Part of a small language model's weights: 4 heads of 64 (1 for keys and values), untied embeddings.
Each number is 128 + 32 x the weight over its row's rms, rounded and kept within 0 to 255. Layers, rows and columns count from 0. The size above them is the row's rms in percent of the matrix's.

# layer 3 attention output (transposed), 256x256, rms 0.242, rows 41-51,105-114,168-178,232-242, columns 0-127
size [ 84  97  95  92  92  90  94  97  93  94  90  94 105 103 102 105 105  99 106 112 102  97 119 100 100 106 112 111  96 101 104 108  96 105  99 105 108 105 103 102  97  96  99]
[[148  82 191 124 105  69 137  91 148 144 128 135  95 193  93 152 124 108 174  69 133  92 133 121 150 101  95 103 133 105  95 148  84 174  87 163  79  80 120 158  74 158  81 165 138 140 132 178 155  65 134  99 152 116 153 165 107 131 159 130 165 153 126  90  44 150 168 135 161 139 128 117 126 129 111 144 133  67 117 174 113 139 121 132  99 136 123  72 118 103 105  40 175  76  79 136 133 137 124 135 154 156 161 132 122 135 144  87 154 132 130 123 112 182 125 126 118  60 102 116  75 199 129 123 175 126 122 110]
 [179 147  92 171 167 108 134 152  92 118 106 156 144 122 114 128  73 162  54 134 103 110 151  85  96 141 111  86 128  62 134  86 126 161 140 152  97 155 169  86 194  94 162 101 181 132 105 109  95 124  76 138 139 221 130 121 123 144 149 126 147 152 154 181 155 128 187 161 202 166 151 115 148 151 134 127 158  78 175 153 129  80 212 106 123 155 132 168 155 109 129 168 143 105  95 133 125 181 142 138 121 111 182 109 152 150 157 116 150  52 113 211  65 155 142 178 138 138 124 114  86 179 110 176 159 134 139 106]
 [ 90 149 147  95 111 160  83 110 149 144 122 104 149 126 125 154 104 155 123 142  94 154  74 107 126 160 101 169 122 131 149 114 145 118 157 121 162 109 144 155 117 129  91 110 102 104 137  84  95 176 120 130 106 127 196 101 126 118  73 114 136  75 155 125 142 163 123 117 167 132  82 155 116 152 145 169  70 155 139  96 141 144 122 170 154  86 141  97 202 138  95 143 120  94 186 137 137 138  82  95 163 109  66 144 166 124 100 167 149 176 137 138 148  84 107 141 125  93 142 113 112 102  91  64  71 175 140 108]
 [141 143 134 117 107 160 133 148 148 136 144 128 134 188 129 122 109 122 144 109 178 211  65 103 153 149 128 143 152 121 112 165 115  98  99 215  65 112 102 161 115 140 129 168  99 144 201 145 182 176 149  94 107 179 156 125 167 137 124 110 143 101 183 120 165 195 120 100 132 119 163 131 107 229 161 150  84 102 118 166 144 120  66  70 107 132  98 117  54  84 139 139 122 147 167 104 130 148 150 121 180  88 122 109 123 143 103 124 135  79 169 198  62 140 112 153  99  70 126 124 134 105 153 135  72 108 150 114]
 [139 118 119 129 127 109 117 134 146 135  70 165 115 150 103  79 114 141 154 178  87 116 122 127 124 127 116 107  89 137 189 155 132 139 209 126 147 109 140 124 112 148 159 123  77 108 148 151 110 157 100 105 134 180  89 207 138 182 211 152 174 100 100  97 125 103  90 192 103 183 128  48 121 105 133 170 141 126  92 113 135 152 124 136 128 129 117 157 169 117 160 136  83 120 131 153 111  64  83 127 126 113 128 151  88  95 139 172  95 167 144 116  66 123 101 117 163 128 164 112 102 139 108 116 195 115 154 115]
 [128 187  71 164 115 173  79 170 108  74 142 194 141 166 112 160 137 106 129 122 125  84 146 105 126  82 146  97  78 164 141 103  77 126 131  93 126 155 158 106 128 191 157  64 139 106 161  93 110 112 134 155 114  86 172 192 152 114 174 155 137 160  73 120  92 152 114 135 145 119  63 111 219 116 156 117 127 152 102 148  77 128 171 153  96 125 145 114 136 150 105 121 161 185 102 135 170  96 122 119 167 151 140 114 167  65 123 116 170 161 132 151 158 143 114 125 153 111  85 134 138 150  82 155 125 138 185  57]
 [ 94 126 116 154 170 103  62 167 102 113  93 115 154 130  96  99 148 175  77 106 140 153 103 108 112 150 104 136 176 123 129  73 135 139 138 147 168 202  96 136  85 150 153 144 117 119 197 119 162 134 156 148 116  96 218 147 162 121 115  63 124 121 108 122 113 157 122 129 142 137  95 172 143  90 133 185 154 124 146 195  71 138 110 105 170  88 155  90 108 131 120 134  76 146  54 132 120 127  73  88 173  87 149 117 147 124  99 201  78 196 132 149 120  83  80 127 102 130 122 138 103 113 134 121  85 104 151 141]
 [132 115 104 125  27 131 151 159 111  82 124 128 100 115 109 129 120 131  97 169 146 131 112  92 188 142  60 136 142 179 124 107 119 174 171 163 147  61 136 100 142  95 130  95  90 124 143 134 140 134 119 112 173 101 135 130 118 211 167 128 131  83  57 146 119  96  76 163 124  91 109 166 112  74 204 151 115 115 125 126 139  85 110 128 139 160  84 152 191 137  84 106 120 109 112  97 166 132  87 145 118 118 116  70 124 141 105 174 155 121 113 104 119 155 105 143 199  96 103 137 133 128 100 150 181 129 112 147]
 [149 170 163 111 144 177 137  96 135  89  75 120 186 136 106 149 124 166  93 126 106  87 105 221 138 161 130 110  78 132 145 106 140 163  94 136 143 186 101 120 122 138 157 138 110 150 110 152  87 125 136 163 100  59 153 150  50 163 135 115 174 138 142 110 113 149 154 147 121 124  96 153 129 156 136 111 147 126 145 166  77  55 136 127 152  79  91 170 143 176 135 149 167  56 104 150 131 157 112 209 164 116 172 105 117 141  81 130 141 116 163 120 165 164 143  94 119 173  96 176 141 135  99 127 118 137 110 132]
 [141 118 106 151 102  73 151 153 105 129 143  87 182 170 144 132 108 170 180 218 135  54 156 150  56 127 142 130 123 110 138 112  99 135 128 123 149  98 143 134 149 118  77 122 152 151 129 141 134 131 123 106 135 157 172 136  78 155 139 181 131 127  82 180  88 124 106  92  96 145 109 104 128 115 172 137 117 137 155 173 122 149 161 139 164 101  96 176  86 133 144 170 155  88 119 152 123 170 162 113 120 112 146  94 104 138 140 145 159  78 139 179 122 142  98  94 122  65 122 109  93 105 104 181  97 162 148 144]
 [171 179 124 126 127 111 121 121 142 104  96 168 146 182 156 119 121 164 154 128  87 144 100 120 144 113 127 172 140 112  95 127 184 109 138  91 117 141  76  91 119 147 107 113  74  86 142 134 127 139 123 150 101 100 162  83 174 151 115 113 147 114 118  75 162 131 230 140  74 170 124 137 142 132 136  66 110 106  93 146 143  98 112 155  96 128 120 153 142 155 148 153 169 168 102  57  68 136 193  85 146  94 156 136 166  78 132 104 136  73  69 155 136 138 127 128 126 101 156 153  99 145 128 124 124 177  94  93]
 [167 160 147  92 117 154 131  90 140 160 165 118 172 147 136 133 185 134 134 148  69  92  97 143 132 176 145 144 117 148 165  98 128 136 116 129 113 122  62  78 113 132 114  68 112 100 158 168 133 143 164 136  97 115 156 147 153 140 154 143 170  25 163 193 175 111  92 131 110 115 137  74 157 135  95 118 158 164 179  77 110 134  87 121 119 160  94 102 138 145  99 118  71 155 141 151 173 168 144 125 138 148 114 104 196 122 114 137 180 100 133  89  45  69 136 141  37 139 142 129  64 106 149  92  70 100 124  84]
 [162 124 127 205 118 149 107 106 119 123 105 170 114 139 112 148 124 146 154  70 141 113  81 147 178  61  95 230  80 117 143 136 129  80 163  72 129 119 106 147 140 119  79 148 146 109 172 106 150 128 181  60 110 112 177 153 172 135 167 108 113 158 129 126  98  69 131 149  98 132 115 125  75 101 170 178 198 124 120 162 127 138  93 164 104 123 106 147 145 154 118 144 140 147 120 144 207 106 119 154 137 149 166  94 133  66 105 131  89 157 169  93 145  63 121  86 109 128 158 128 102 122  90 149 142 142 140 147]
 [131 108  71 122 117  75 107 155 146 156  68 177 147 105 129 166 102 127 120 138 133 126 110  85 150 126 131 111 133  89  96 116 118  73 102 141 138 163 129 119 102 136  81 123  68 153 104 128 184  92 147 151 143 148  83 137 172  99  90 123 148 207 142 120 143 152 170 107  78  94 156 113 135 186  92 202 173  96 135 185  74  83 127  47 135 131 166 166  76 164 127  82 127 160  85  77 164 133 158 104  88 135 189 128 128 135 142  80 138  85 144 154 102 190 124 118  85 147 106 123 155 117 127 127 121  73 170  78]
 [ 90 121 164 111 126 112 122 154 122  94 104 140  65 116 180 123 105 134 161 127 107 142 117 155  93  83 177 124 120  91 151  90 137 104 108 117 187 122 179 142 115 166 151 102 126 123  88 143 104 128 140 165 122  90 143  68 115 108 165  56 106 187  96  82 118 115  90 112 126 143 112 177 110 115  81 128 149 126 131 154 146 179  97 174 116 187  73 163 178 118 150  99 122 151 129 220 149  95 185 189  69 158 182 128 146 157 172 151 109 139 107  86 181 104 154 108 187 100 111 111 169  59 193  48 119 143  79 113]
 [ 84  92 134 126 108 105 129  88 135  41 172  95 112 108 147 122 160 122 127 177 146 134  95 180 121 169  94 123 100 120 102 100 143 146 129 170 129 139  99 127 126 140  74 152 145 102 191 118 142 140 183 120 114 117 173  84 115 156 127  68  91 131  70 122 132 136 165 126 155  75 157 125 154 140 122 115  76 134 172 144  96 148  79 127 152 145  62 126 127 173  97 150 130 133 121 151 153  89 116 116 164 143 126 147 118  91 143 116 167 100 130 116 144 144 141 168 181 143 126 161 178 113 102  92 120 191 136 133]
 [ 94 154 170 124 116 135 126 139 123 129 104 145 118 110 107  96  75 150 104  99  92 135 110 103  66 152 202  87 166  80 175 105 117 174 109 120  81 198 130 188 125 145 106 169 107  93 161 120 151 131 146 134 155 154 130 150 161 123 133 108  76 124 122 131  63 135 139 154 102 110 122 190 134 147  70 137 123 113 122 150 207 169 143 101 154 106 134 145 161 131 155 110 102  89 159  93 132 138 165 173 116 155 143 137 126  81 129 138 152 159 117 129 102  90 107  88  60 163 149 169 144 120 169 135 151 120 134 220]
 [148 160 136 159 130 148 121  66  91  94 139 104  71 120 145 124 105 169 147 145 141 142 139 105 145 113 164  94  84 148 114 136 141 111  84 156  98 115 152 116 120 138  86 102 141 151  91 130 131 112 139 106 115 177 121 184  96 102 116  95 129  60 124 106 107  86  70 137 132 119 151 139  69  96 155  87 140 104  81 115 118 133 172 129 146 158 141 146 174 196 152 152 174 104 129 168 144 164 112 142 117 131  79 151 172  69 193  90 163 145 170 135 146 168 129 136 190 112 157 128 208 141 117  66 160 118 129 118]
 [ 77 190 100 177 158 143 155 112 153 161 116  65 129 136 178 157 114 149 170 186 151 179 140 126  98  95 148 139  87 168 199  98 122 102 132 144 124 142 127  97 122 114 146 160 176 115 172 132 122  98 114 174  96 111 137 181 135  99 152 142  99 201 183  67  86 162 165 145 134 163 126 118 100 150 113  68 152 107 111  98 136  87 126 144  71  88 129 152 143 149 155 166 133 140 103 131 150  95 167 148 122 154 167 109  92 124 145  91  92 125 102 107 118  74  97 117  98 124 171 101 129  90 126 151 135 106 128 113]
 [155 104 155 184 110  44 164 141 122 171 173 182  94 152 129 154  84 144 139 123 174 137 154  76 152 140 165 112 145  80 116 155 125 135 152 167  86 142 174  87 141 118 164 104 145 128 158 148 159 128 113 147 154 186 154  97  96 139 146 135 110 109 109 125 143 131  47 170 108 151 132  67  98 127 209 124 132 160 139 148 111 180 111 204 114 143 101 106  96 102 165 104 119 180 176 125 103 130 167 140 155 117 198 136 168 123 211 146  67 161  77 129 119 127  61 122 114 102 139 140  82 148 124  77  81 148 117 138]
 [117 151 107  95 103 177 134 112 105 146 119 154 120 102 104 128 129  96 112 141 180 154 102 117 198  91  57 123 157 179 100 119 139 119 164 146 143 216 107  84 155 146  73 135  97  81 149 185  78 130  86  98 200 152 146 104 111 111  98  88 110 124 101 115 142  53 134 139 193 167 162 139 115 129  86 109 214 140 103 110 150 157 122 132 165 143 169 163 159 145 134 114 127 140  48  50 149 122 103 104 155 129 112 142 184 155 141 116 118 114 153 128 124 181 187 104  91 165 143 108 178 171 133  64 116 145 107 136]
 [ 87 106 161 133 137 180 150 178 124 172 112 147 111 174 119 164  51 115 129 111 131 109 137 150 132 112 137 118 125 140  57 160 134 108 134 155 125 122 113 207  87 113 115 153  88  81 138 140  69 126 130 140 154 136  39 103 177 125 158 126  85 164 158 166 161 118 178 142 149 141 111 139 128 100 155 109 111 124 179 113 147 134 150 109 152  51  74 138 165 111 201 149 142 128  99  45 122 158  93 156 162 170 159 164 141 152 172 141 168 115 116 141 179 133 119  93 121 162 134 160  76 119 116  97 199  83 102 133]
 [152 116  99 139 140 149 145 193 143 113 130 117  93  93 126  79  50 121  84 117 149 140 118 152 141 118  86 113 120 129  95 140 196 106 147 187 121  97 168 127 168 162 149 151 145 116 114  93 148 136 111  71 110 151 149 101 115 135 106 101 118 134 134 107 163 144 108 157 166 167 101 125  94  98 123 209 120  94  91 112 187 143  99 133 141 113  53 107 102 116 119 185 210 150 124  73 128  59 133  77 107 144  91 138  80 111 129  91  46 164 147 118 115 146 134 164 194 157 143 120 198  62 131 142 154  95 139 197]
 [ 98 119 150  14  37  80 133 180 137 124 132 149 147 143 159 112 131 109 110 162 176 157 155 143 155 153 104 120 157 110 147 119 140 116 110 141  89  84  85 164 122 181 138 131 120 162 134  60 147 156 156 116 159  45 157  88  94 119 146  89  82 108 169 105 142 152 161 140 113 149 147  82 121 148 108 149 116  92 101 148 103 177  95 124 121 130 102 135  63 106  81 111 126 151 152 113 114 142 100 129 145 131  76 118 117 171 104 140  98  99 108 151 177  82  95 142 121  97 113 140 145  85 156  56 127 112 132 145]
 [ 92 233 190 199 144 177 150 138 159  76 149  84 135 126 126 122 176  97 179 126 155  79 102 140  95  75 151 147 175 107 123 114 104 109 152  92 134 103 145 171 112  99 172 144 133 104 175 107 195 188 141  96 112 115 129 108 101 149 119 174 138 148 109  65 120 101 127 165 131 151 136  81 111  66 149 101 131 168 129 105 156 185  96  92  85 144 125 121  76 126 117 151 128 142 138  87 110 138 158 192 174 113 117 125  79 122 132 141 152  83 183  84 112 115 128 162 112 121 111 114 145 178 138 195 168  94 139 152]
 [197 121 152 146 116 122 178  41  90 123 134 125 139 179 137 189 170 158  77  79 158  86 181  93 137 142  87 118 148 177 105 111 136 105 146 138 143 141 157 120 105  96 137  72 109 158 108 104 147  58  84  83 103  99 176 118 143 134  67 122 177  95 104 122 174 101 134 136 107 165  98 124  77 110 130  84 129 127 121 117  62  87  85 144 170  96 122 129 133 157 135  92 174 167 141 109 126 130 101  95  70 162 140 144 204 112 189 109  61 113 116  61 149 192 112 152 104 204 153 117 112 177 100 155 126 160 115  81]
 [132 140 137 104  86 220 138 123  66 147  73 120  88 143 137 164 195 141  99 105 109 134 117  60 164 170 144 116 169 100 102 166  55 131 117 134 117 116 154 123  86 126 140 132 157  86 120 106 113  75 144 145  86 115 129 125 127  77  72 153 129  92 186 114 160 130 169  80 137  89 128 143 118  99 124  75 172  66  93 156 143 100 214 132 127 196  99 154  92 142 171  89 101 111 109 117  89 174 194 104 163 101 114 106 118 182 116  95 159 128  96 125 181 103 139 105 121 116 101 150 159 109 102 156 130 149  44 169]
 [121 102 161 122 173 120 133 139 119 117 104  88 133 180 144 119 176 132 106 133 115 106 128 114 157 207  85 143 102 121  65 165 159 129 151 175 181 100 113 123 133  52 133 179 153 197 147  93 125 116  73  64 127 156 176 106 113 149 116 105 170 136 167 137 170 149 132  87 137 133 114  85 142 119 149 155 142  98 173 124 130 160 147 170  74 114 169 132 103 154 131 102  87 102 134  73 111 136 173 103 128 121  98 193 166 152 104 151 114  35 153 128  92 154 122 134 191 140 127 137 123 151 117  57 169  86 159 148]
 [152 171 141 114  97 133 147  91 144 195 122 140 178 122 120 147 132 126 194 131 166 158 136 157  98 121 119 106  96 195 194 126 172 125  88 125 154  65 170 152 151 143  98 127 181 166 125 109 139 139  63 124 104 158 115 192  70 114 148 126 134 100 168 143 178 135 166 145 119  94 179 160 172 187  88  89  90 136 124 175 150 129 146 110 118 130 123 137 104 110  88 122 101 109 172 154 133 150 159 198  93 150 172  99  99 181 112 107 105 159 113  71 124 144 172 107  82 163 105 108  88 135 136 107 146 113  99 140]
 [170  95 140  98 189 117 110  97 124 118 125 115 121 167  86 168 120 122 155 121  86 117 201 126  99 147 130 125 112 139 126 128 101 127 149  58 130 118 104 141 113 165 131 140 125 123 159 113 125 151 196 145 110 146  71  89  93  80 102  95 122 112 146 131 154 141 124  87 123 138  69 129  92 160  81 144 117 153 119 149  78 135 142 108 136 138 165 132 126 128 143 124 124 133 151 123 102 126 167  86 112 135  81 177 155  97 154 122 144 191 198 158 137 143 159 138 110 178 196 132 116 102 135 118 101 145 184 129]
 [160 104 136  94  86 168 111 131  89 133 141  63 144  30  99  76 150 124 154 105 154 151  83  88 114 152 117 133 139 142 162 120 134  94 190 142 109 129 148 128  99 122 159 110 122 146 138 161  97 171 103  83 127 123 107 120 160 100 129 124 172 117 116 106 122 140 152 136 103  89 137 145 149 108  67 165 135 136 162 103 135 185 127  53 156 122 177 102 103 197 116 149  66 152 113  59 165 130 198  97  91 121  32 152 100 152  95  98 220 114 135 163 158 109 161 136 121 128 153 112 164 140 128 107 118 132 164  71]
 [182 127 170 163 139  88 154 127 119 154 122 166 122  87 133 169 127 136 161 121 158 177 141 111 111 125 134 134 104 111  65 125 179 108  68 127 136  89  71  89 135 144 136 149 140 159  99 114 143 129 137 148 138 101  89 128  86 132 114  93  95  84 196  68 122 106 110 102  72 183 125 189 216 174 111 134 134 131 155 104 164  84 134 198 108  85 188  92 140 138 121  89 126 170 196 189 148 109 130 150 145 137 151 120  98 134 115 137 143 140 151  97 166 136 165  87 165 133  76 146 116 125 121 130  95  95 128 104]
 [141 141  66 125  97 121 111 156 182 110 109 137  59  97 109 101 128  37  89 124 102 159  86 143  95 175 140 118 175  96 140 109 193  96 148 127 105 179 145  91 121 148 185 147 151 163 120  93 134 102  86  50 128 103 139 113 175 144 105 148 154 133  97 117 132 124 207 104  81  93 137 138  72  36 143 165 109 145 112 146  78 119 135 168 144 121 109 152 156 168  71 111 111 113 165 154 146 169 164 111 126  99 101 146  74 125 105 112 134  82  85 186 121 133  98 137 162 160 116 134 152 145 128  97  95 124 149  94]
 [ 99 110 113 172 151  86 161 129  74 134 103 145 182 122  90 123 189 129 132 157 166 112 188 136 129 109 205 141 176 127 170  97 116 195 155  34 117 201 121 155 160 115 173 168 175 139 131 124 118 170 158 120 129 169 111  79 169 110 136 168  77 196 155 109 118 101 111 114 112 135 116 131 125 113 158  83 149 131 199 144 126 130 136 114 163 104 155 172 127 130 129 148 114 126 157 118 123 139 104 155  98 120 122 129 141 156 124 153 165 137 183 184 157 112  61  93  61 120 132 170 120 143 145 149 154 165 133  78]
 [103 113 150 120 169 158 110 135 176  87 150  61 120  95 184 112 170 112 158 136 182 149 130 149 119  86 145 139 145 190 102 126 132 174 105  41 115 165 185  80  57 106  97  96  93 141 103 138  71 111 137 144  98 128  97 156 129 165 116 138 108  68  97 116 120 134  80 124 112 110 113 162 166 100 138  64  50 177 125 140 119 100  98 127 176 131 156  89 167 130 179 155 143 161 143 157 110 144 172  86 107  93 108 142 157  91 157 113 150 129 135 124 118 101 164  82 102  74 107 128 157  86 166 120  73 145 140 150]
 [160  88 175 126 150 141 127 100 105 164 126 107 126  98 139  83 180 135 106 115 155 148 182 140 152 136 103  86 154 164 129  97 131 164  62 117 143 103  97  82 145 135 137  99 201 121 115 179 102  99  91 123 104 135 123 142 103 118 165 111 119 109 116 147  61 150 151 111 117 145 130 210 141  79 118   9 122 149 122 120 223  52 141 119 158  85 121 117 135 164 157  99 148  80  87 158 179 108  80 114  69 174 111 135 108 109 107 128 106 157  95  81 174 137 176 112 158 118 170 117 117  67 180 125 144 169 105 159]
 [113 122  78 115 168 123  74 146 109 103 118  57 121 125  84 145 157 125 128 181 139  66 126 158 131 152 157 139  80 142  85 151 173 172 160 112 118 149 104  73 162  77 109 108  74  97 131 140 125 139 163 180 155 169  63 156  90 123 109 164 120 134  75 163  88 153 105 107 132 101 100 160 157 109 128 184 128 162 156 124 160  97 132 155 126 118 182 133 142 114 146 123 124 100  93 127 133 161 136 185 133 158 134 137  88 120  87 135 157  89 114 145 109 115 111  87 132 149 115 132 126 132 116 153 162 109 138 160]
 [158 126 100 137 136  85 120 144 136 169 155 123 222 142 210  94  78 111 121  69 154 131 128 129 153  71 149 139 175 121 104  95 158 135  97 148 152 154 127 125 122 113 109  74 150 130  73  66 156 122 137  90 127 128  89 106 143 112 135 134 115 159 126  88 118  96 100 148 124 117 130 121 125 160 124 136 128 149 157 152  93 131 108 137 128  88 212 123 123  89 113 108 144 166 101 111 170 201 141  83  56 153 149 101 126  96  79  97 129 134 158 129 100 180 113 113 110 121 140 134 126  38 172 179  63 129 173 122]
 [160  73 151 131 126 128 164 137 179 156 129 157  89  97  93 157 155 154  96 151 123 122 149 133 141 107 112 149 181 147 140 135 135 105 146 183 170 114  97 128 115  96 114 106 121 136  57 180 150 180 111 149 159 114 145 101 107 196  87  77 154 113 133 146 125  93  87 101 128 110 141 155  84  92 140 133 148 125 104 125 151  72   0 111 117 168 110 157 136 123 127 127 132 148 151 181 141 124 131 119 133 153 133  91 107 149 123  92 148 168 130 127 158 138 176 154 112 100  97 123 113 161  98 172  93 134  95 145]
 [ 91  87 124 126 124 118 129 195 128 111 129 176  57 103 163 141 104  94 145 129  69 120 144 121 165  92 138 181 172  95  77 148 118 136 211  92  83 103  95  88 134 141 129 174 100 128 150 114  72 151 144  81 137 126 129  50 134 149 166 167 142 154 125  93  71 140 139 120 114 155 109  82 149 142 147 140 118 129 156  72 154 112  95 140 107  81 112 107  93  93 149 152 134  91 219 107  99  36 146  49 132 119 111 137 154 117 109 112  53 130 131 145 133 107 104 138 160  65 113 145 148 161 116 220 154  81 168  81]
 [124 142 149 112 124 122 128 134 166 129 114 168 153 149 153 114 199 117  94  68 175 114 115 131 186 186 133 168 123 101 128 179 135 137  96 145 145  85 121 138 171 149  95 175 150 169  72 110 169  89 123 136 109 178 172 139 112 131 142 131 144  69 103 173 168 100 124 177 136 141 125 110  48 149 119 112 106 171 156 142 128 151 157 169 135 126 114  76 119 140 146 162 146 114  86 111  79 179  92  95 167 122 125 136  77 121 140 130 127 127 157  83 116 137 154 176  96 102 107 105 126 127 134 128 136 136  59 128]
 [ 90 112  94 122 162  92 120 145 207 140  57  92 124 166 145 132 120 112 116 119 151 147 149 133 107 126 112 172 193 110 135 124 176 150  94 140 206  93 111 161 158  86 125 116 190 102 114  71 142  94 180 163 128 175 144 125 125  89 143 101 145 148 123 154 140  97 156 123 189 129 114 121 208 181 136  85  73 116 156  84 149 132 148 124  92  83 103 173 145 126 118 143 134 103 137 107 136 113  84 115 103 126 115 113  82  99 176 142 115 132  96 131 107 126  98 120 111 134  77 121  99 137 137 180  64 130  70 167]
 [ 94 150  59 155 102 146  91 141 142 161  99 120  82 160 115  93 173 130  92  64  74 128 165 149 135 139 221 101 158 114 166 177  72 143 165 147 146  99 145 141 126 120 218 133 126 180 111 119  87  93 123 116 104 103 115  67 184  93 105 161 137 113  79 149 121 197 177 195 126  94 104  78 119  66  85 115  97 113 131  95 105 108 103  98 116 118 138 140 128 161 142 147 131  99 214  86 108 147 110 149  90 153 119 179 136 109 114  89  91 188 127 154 151 132 129 153  79 127 126 113 109  87 171 137 109 104 112 170]]
# layer 3 attention value, 64x256, rms 0.183, rows 41-51, columns 0-127
size [ 99  98  99 100 109 105  94 103 100 103 100]
[[141 110 101 135 130 147 101 150 142  78 130 152 116 133 141 120  93 178 152 153 139 121 119 112 167 197 155 124 139 171 110 195  72  98 156 128 179 101 103  97 120 150 152 102 107 144 105 170 153 155 154 197 113 132 124 165 122 101 160 102 153 202 172 177 136  91 232 171 145 151 179 175 115 162 173 116  97 117 128 102 127 137 178 118 107  84 146 139 131  88 123 109 101  85  77 126  99 123 146 114  36  91 149 147  99 113 148 107 112 137  75  91 154 152 147 109 153 157 143 147 134 159 116  98 121 122 135 192]
 [129 185  65 154 133 147 137 108  84 148 135 123  51 137  93 164 152  93 120 175 119 181 114  68 204 186 139  87 143 174 111  84 107 116 136 167 147 130 123 133  91 108 120 111 149 154 109  96 123  71 135 152 125 155 121 118 150  83  70 165 165 119 111 170 107 117  79 143 112  85 110 162 109 155 113 147  63 126 149  88 148 160 104 131 100  77 143 155  59 120  90  65 112 143 146 131 138 125 145 106 129 126  78 102 115 169  69 184 143  87 112 121 109 161 102 150 172  83 112 111 156 102 103 127 107 120  95 223]
 [105  97  79 166 114 152 184 131 178 114 136 125 116 162 135 122  85  89 151 159 117 111  86 162  72  91 171 100 124 138 116 177 127 139 138 132 160  62 121  86  57  48 112 121 174 117 139 110 142 121 113 103 115 100  80 163  88 157 135 107 187 119 157 174 180 127 115 181 156 113 141 121  97 121 152 181 132  97  97  86  82 125 162 184 162 177 104 137 206 174 208 117 120 144 192 145 133 113 178  94 144 131 117 161 143 141 136 134 151 139 136 128 141 120  98 107  98 168 139 149 116 174  88 168 130 109  58 110]
 [124 146  99 129 158 161 133 148 173 144  97 138 113  98 123  99 153 118 141 109  52 117 159  97 144 176 110 123 131 132 175 112  95 169  74 167 139 149 159 155 149 117 131 110 195 158  62 133  51 155 144 149 178 145 189 158 118 136 178 159 150 117 124  70 149 117 140 161 117 143  84 120 155 126  76  81  97  88  94 139 118 142 142 112 141  97 125 189  50 113  86 120 139  81 146 149 133  90 131 102 111 119  93 114 191 142  91 169 131 180  83 115 141  96 143 168 132 201 105 143 104  90 144 127 136 142 132  65]
 [222 107 137 108 119 123 136 118 135 164 100 157 140 128 132 123 156 127 147 120 110 139 208 168 136  87 122 110 123 171 117 142 185  78 136  83 125  96 171 154 152 145 120 112 119 175 151 143 101 179  92  94 107 110 120 186 118 110 102 117 135 180 140 141  95 141 138 108  90 106 109 146 120 108 139 242 110 179 106 101 107 147  98 116  57 148 154 110 127  63 122 145 116 114 147 138 104 173 103 145 141 146  60  90 137 139 149 164 162  98 165 122  99 159 177  80 127 118  82 161  81 158 114 122 159 130 120 118]
 [124 116 155  71  70 144 140 100 133  79 129 145 131 123 135 138 208 150 134  98 162 138  89 111 157  88  94  74  96 111  96 167 137 134 155 117  66 128 118 188 176 115 120 159 159 100 136 132 130 122 145 174 138 130  69 128 118  84 146  75  74 152 137 114 121 169 137 115 111 156 148 117 120  81 167 157  44 145 121 179 115 142 142 101 183 151 114 122  88 108 132 137 120 136  82  62 159  83  94 124  69 120  92  80 173 119 133 124 140 124 130 149 117 134 127 173 138 138  95  68 124 103 127 107 150 155 124 128]
 [192 174  80 132 101  78 173 157 127 100 170  94 144  78 131 149 145 120  60 128 110  93  95 154  99 139 160 128 133 164 203 138 145 159 116 137 115 145 136 190 141 146 130 134 106 104 105 107 128 146 111 202 154 107  72  97 122 231 162 137  95 158 102 112 113  77 165 135 105  99 122 144 129 132 133 160  95 147 177 240 120 125 143 154 132 179 124  55 156  87 186 132 105 139  89 121 192  99 139 131 154 118 111 124 155 142 160 138 113 135 134 112  74 107 165 132  89 130 143 112 120  66 125 131  97 170 116 147]
 [111 130 144  90  77 131  56 156  77 134 184  86 106 171 138 123 170  92 125 110 115 100 118  76 162 130 165 119  83  91 145 119 103 114 116 146 122 147 139  96 195  80 116 127  78  81 111  51 127 168  96  76 124  70 145 107 122 100  84 128 105 148 134  67 143  94 148  79 122 182 169 122 192 117 203 131  57 166 160 142 145 118 127  67  79 152 147  50 104 121 100  98 153 107 201 137  82 130 102 149 138 152 133  94 175 113 102  91  80 160  74 142 178 106 178 128 155 138 107 104  98  90 155 148 140  92  98 134]
 [131 118  86 159 100 119  91 215 131  96 127 165 104 142 166 117 154 102 147 169 178 117 148  84 130 122 174  86 107 133 140 111  83 140 160  75  97 159 171 146 133 122 118 127  85 111 106 199 123 147 128 109 116  80 134 141 171 163  94 125  93 124 157  93 142 153 126  99 114 107 189  72 150 102 102 170  61 153 113 124 120 160 124 113 180 174 166  86  97 186 128 148 104 119 128 157 121 147  69  80 100 155 126 136 127 169 110  90 118 103 162  78 139 150 149 121 141 129 132 139 110 133 135 154 154 107 167 108]
 [116  79 173 188 188 129  63 138 106  70 164 146 119  72 100 113  95 109 174 131 163 126  99 184  84 191 118 123 104 111 113  68 147  97 157 186 143 118 151 150  80 101 131 155 119 112 147 167 122 131 104 163  92 130 189 163 117 115 146 122 147 163 147  98 163 122 132 173 136 146 187 121  97 110 185 164 111  92 125 164 147 162 187 129 117 196 115  87 177 139 123 122 126 163 133  62 128 157 134 128  84 128 164 130 136 168 147 129 136  86 126 161 120  99 164 102 141 147 119 165 152 105 127 153 150 137  90 138]
 [169 135 168 173 156 134 148 143 145 100 144 134  98 149  59 115  91 102 197 129 106 120  64  96 116 116 146  86 155  74  90 176 162 120 118 200 130 115 143 141 123 126 127 182 148 100 148 114 138 154 140 211 171 113 118 134 107  89 124  91 156 115 183 176 162 145 157 126 112  72 171 204 130 134 119  87 195 146 143 115 123 145 111 108 112 146  92 129  45 118 108 119 141 119 121 137 119  89 117 125 182 114 125 109 135 109  90 112 151 129 176 144  78 125 140 113 118 186 149 141 158 168 114 103 193 163 130 143]]